config = dict(
    n_layer=15,
    d_model=192,
    n_head=4,
    n_kv_head=4,
    head_dim=32,
    d_mlp=768,
    vocab_size=4893,
    activation='gelu',
    norm='layernorm',
    norm_place='pre',
    norm_eps=1e-05,
    positions='rope',
    rope_base=5560.0,
    rope_fraction=0.5,
    qk_norm=False,
    attn_scale=0.177,
    bias='all',
    tie_embeddings=False,
    parallel_block=True,
    init='normal',
    init_std_qkv=0.0361,
    init_std_o=0.00658,
    init_std_up=0.0361,
    init_std_down=0.00658,
    optimizer='adamw',
    lr=0.00206,
    beta1=0.9,
    beta2=0.98,
    weight_decay=0.13,
    lr_head=0.0112,
    grad_clip=2.0,
    warmup_steps=510,
    schedule='wsd',
    decay_fraction=0.772,
    decay_shape='sqrt',
    final_lr_fraction=0.1,
    batch_tokens=65536,
    seq_len=1024,
    doc_mask=True,
    train_tokens=315100000,
    steps=4809,
    dataset='wikipedia_en',
)
Each number is 128 + 32 x the weight over its row's rms, rounded and kept within 0 to 255. Layers, rows and columns count from 0. The size above them is the row's rms in percent of the matrix's.

# layer 9 MLP down (transposed), 768x192, rms 0.0707, rows 417-427, columns 0-63
size [ 94  83 100 104 109 106  95  98  99  98 101]
[[ 84 125 129 151 122 141 151 100 132 141 179 113  48 153  97 185 133 126 170  27 118  78  99 119 141 137 170 133 145 162 134 144 152 151 172 143 110 101 134 149 120 177 105  95 160 103 115 124 130 101 118 192 130 110 135  89  99 156  89 139 155  98 149 214]
 [177  87 139 160 111 115 177  96 126  67  71 146 107 126  95 147  97  97 142 106 121  68 147 105 151 143 135 144  50  80 168 126 182 122 122  99 122 143 160 161 123 112 116 134 174 125 170 147 151 133 143  92 134 143 110 186  97 116 128 122 135 104  93 141]
 [152 110 118 146 138 128 109 112 171  67 198 101 175 209 187 121  91 103 178 123 134 115 156 175 159  77 136 144 135 150  95  72  43 106 101 144 175  80  81 122  75 136 121 140  85 128 162 183 108 130 100 151 135 167 131 147 118 108  81 168 108 160  74 119]
 [135 151 144 125  99 172 140 129 211 117 140 123 176 154 179 121 145  99  92 166 141 106 114 136 112 142  75  98 106 155 120 103 134 132 151 126 163 137 140 142 106 117 160 140  51  95  88  86 138 137 143 129 122 196 174  73 144  76 140  73 146 101 110 133]
 [131 112 144 133 169 139 178 159 141 107 144 184 132  76 146 124 138 116 113 142 155 126  91 125  91 161  99 156  68 185  91 192 157 136 150 182 118  96 142 156 153 137 155  51 133 113  72  98  98 219 173 121  95 157 123 152 135 205 138 156  91 112 113 100]
 [115 146  94  59 130  96 139 137 158  78 103 143  99 115 112 118  96 108  48 114  67 155  92 130 124 110  92  80 100 166  77 139 148 159  87 155 118 109 125 175 105 153  76 130 125 127 166 116 107 117 130 109 174 135 141 161 158 208 146 116 191 135  82 157]
 [171 120  97 130 105  80 167 158 136 164 156 129  61 128 113 137 134  66 154 115  99  98 143 144  41  71 112 145 163 140 172 168 128 146  99 137 103 156 168 161 104  39  60 100  97  75  88 120 140  75 160 104 144 132 133 166 209 161 152 125 142  76  98 139]
 [112 148  62 129 181 134 124 120 105 111 143 117  96  84 132 148 148 142 132 150 118 130  82  88 138 105 149 114 106  99 145 182 125  90 179 105 115  93 133 104  84 198 119 170 172 124 119  98  97 160 140 149  56 140 154 156 132 125 130 126 138 114 121 150]
 [174 128 117 154 143 131 107 156  84 100 123 126 116 107 110 141 155 117 141 121  77 153 171 163 111 235 166 156 178 164 160 156 130 119  69 188  94 107 111 152 114 135 130 108  94 137 104 156 138  92  64 130 132  98 237 142  94 135 168 138 195 103  90 119]
 [140 206 119 100 128  69 105  91 148 128 139 115 110 148 133 104 135 144 159 110 151 103 137 156 128 128 137 117 114 113 158  95 125 112 114 108  96 125 145 131 109 126 127 200 180 146 146 157 160 163 171 127 167 162  95 179 152 148  78 118 149  87  54 183]
 [109 128 113 108 133 162  91 107  43 157 148 144 111 123  77 180 122 137  95 105 153 104 160  83 106  78 126 152 159 125  98 154 135 126 109 114 154 104 130 186  96  93  47 146 185  96 174  95 156  87 165 115 110 174 167  28 102  89 132 155 137 139  80 104]]
# layer 9 MLP up, 768x192, rms 0.0835, rows 418-427, columns 0-63
size [ 90 101 101 104  96 102  99 107 101  99]
[[ 87 201 130  82 139 139 113 128 130 174 158 155 147 147 105 123 135 178 175  70 136 124 134 163 118 116 156 159 173 151 138 142 116 126 145 179 158 164 161 121 122 106 165 155  80  57 118 145 111 118  75  94 163 125 175 135 213 129 135 124 137  82 113 121]
 [150 172 149  44 147  96 156 141 116 148  92 154 148  95 112 119 210 102 115 124 109 107 163  86 149 165 130 145 120 109 203 151 170 116  98  74  93  97 135 151 165  81 115 120 178 103 144  67 114 114  98 131 135  68  97 137 109 129 129  99 111 109 135 146]
 [115 149 144 170  92 114 157 103 118 137  94  98  70 103 148 207  66 173 180 129  89 176 125 143 153 118 138 178 164 161 146 105 100 190 118 149 112 118 105  93 124  94 137 155 114 111 154 206 193 187 129  83 158 103 118 135 174 158 119 121  88 155 145 156]
 [102 219  92 111  86 143 157 106  99 121  93 120 119  78 126 178 121 150 104 127  85  94 121 149  88 147 145 143 117 123 120 135 111 120  96 104 147  89 129 174 106 153 127 178 142 124 138 142 155 111 157 130 181 105 111 152 204 122  70 106 211 126 167 115]
 [122 132 145 158 183 151 131 140 122 206 129 116 161 107 143 154 163 185 180 134 154  75 126 125 171 135 168 208 108 106 182 115 113  73 148  60 143 141 130 118 123  84 147 140 122 121  84  90 123 109 146  96 108  88  87 146 153 103  85 180 102 157 192 130]
 [ 80 136 147 148 179 128 117 145  98  96  99 204 161  95 144 151 136 205 101 113 108 143 147  50 148 136 163 173 134 149 195 129  92 102 146 158 166 102 128 104 136 124  98 148 137 125 119 135 128 161 121 150 105 119 125 114  55 140 112 134 115 128 122  90]
 [148 130 162  87 118 137 157 107 145 124 127 181 149 144 123  73 116 134 131 122 121 138 164 126  97 165  72 112 157 140 155 101  90 119  97 163 151 126 173 130 183  73 139  98  85 122 115 188 130 138 111 148 173 131  97  94 169  81 105 141 112 174 125 135]
 [142 113 158  88 191 149 133  95 138 101  94 134 161 111 153 128 163 133 206  77 186  88 104 143 109  79  78 102 107 181 117 117 143 104 110 104 162  83 115  96 159 131  94 157 111  99 124 119 117 116 146 106 175 141  88 106 125  97 114 126 133  48 117 147]
 [ 72 114 123 160  87 173 152  94  25 113 128 110 147 163 126 190 123 186 107 130  79 182 128 158 140 165 117  98 207 113 115 161 133 113 134 120 190 114 144  96 104 102 129 125  94 120 112 150 199 128 130 119 135 100 172  79 116 130 183 145 145 102 123 118]
 [171 130 186 157 147 111 143 103 137 127  67 132  82  54 110  67 195 142 180 137 103 149 162  99 169 141 106 163 170 132 126 147 190 114  39 157  85 104 139  74 166 152 194  74  88  98 144 137 102 128 143 134 192  83 101  99 172 138 115 134 125 158 177 134]]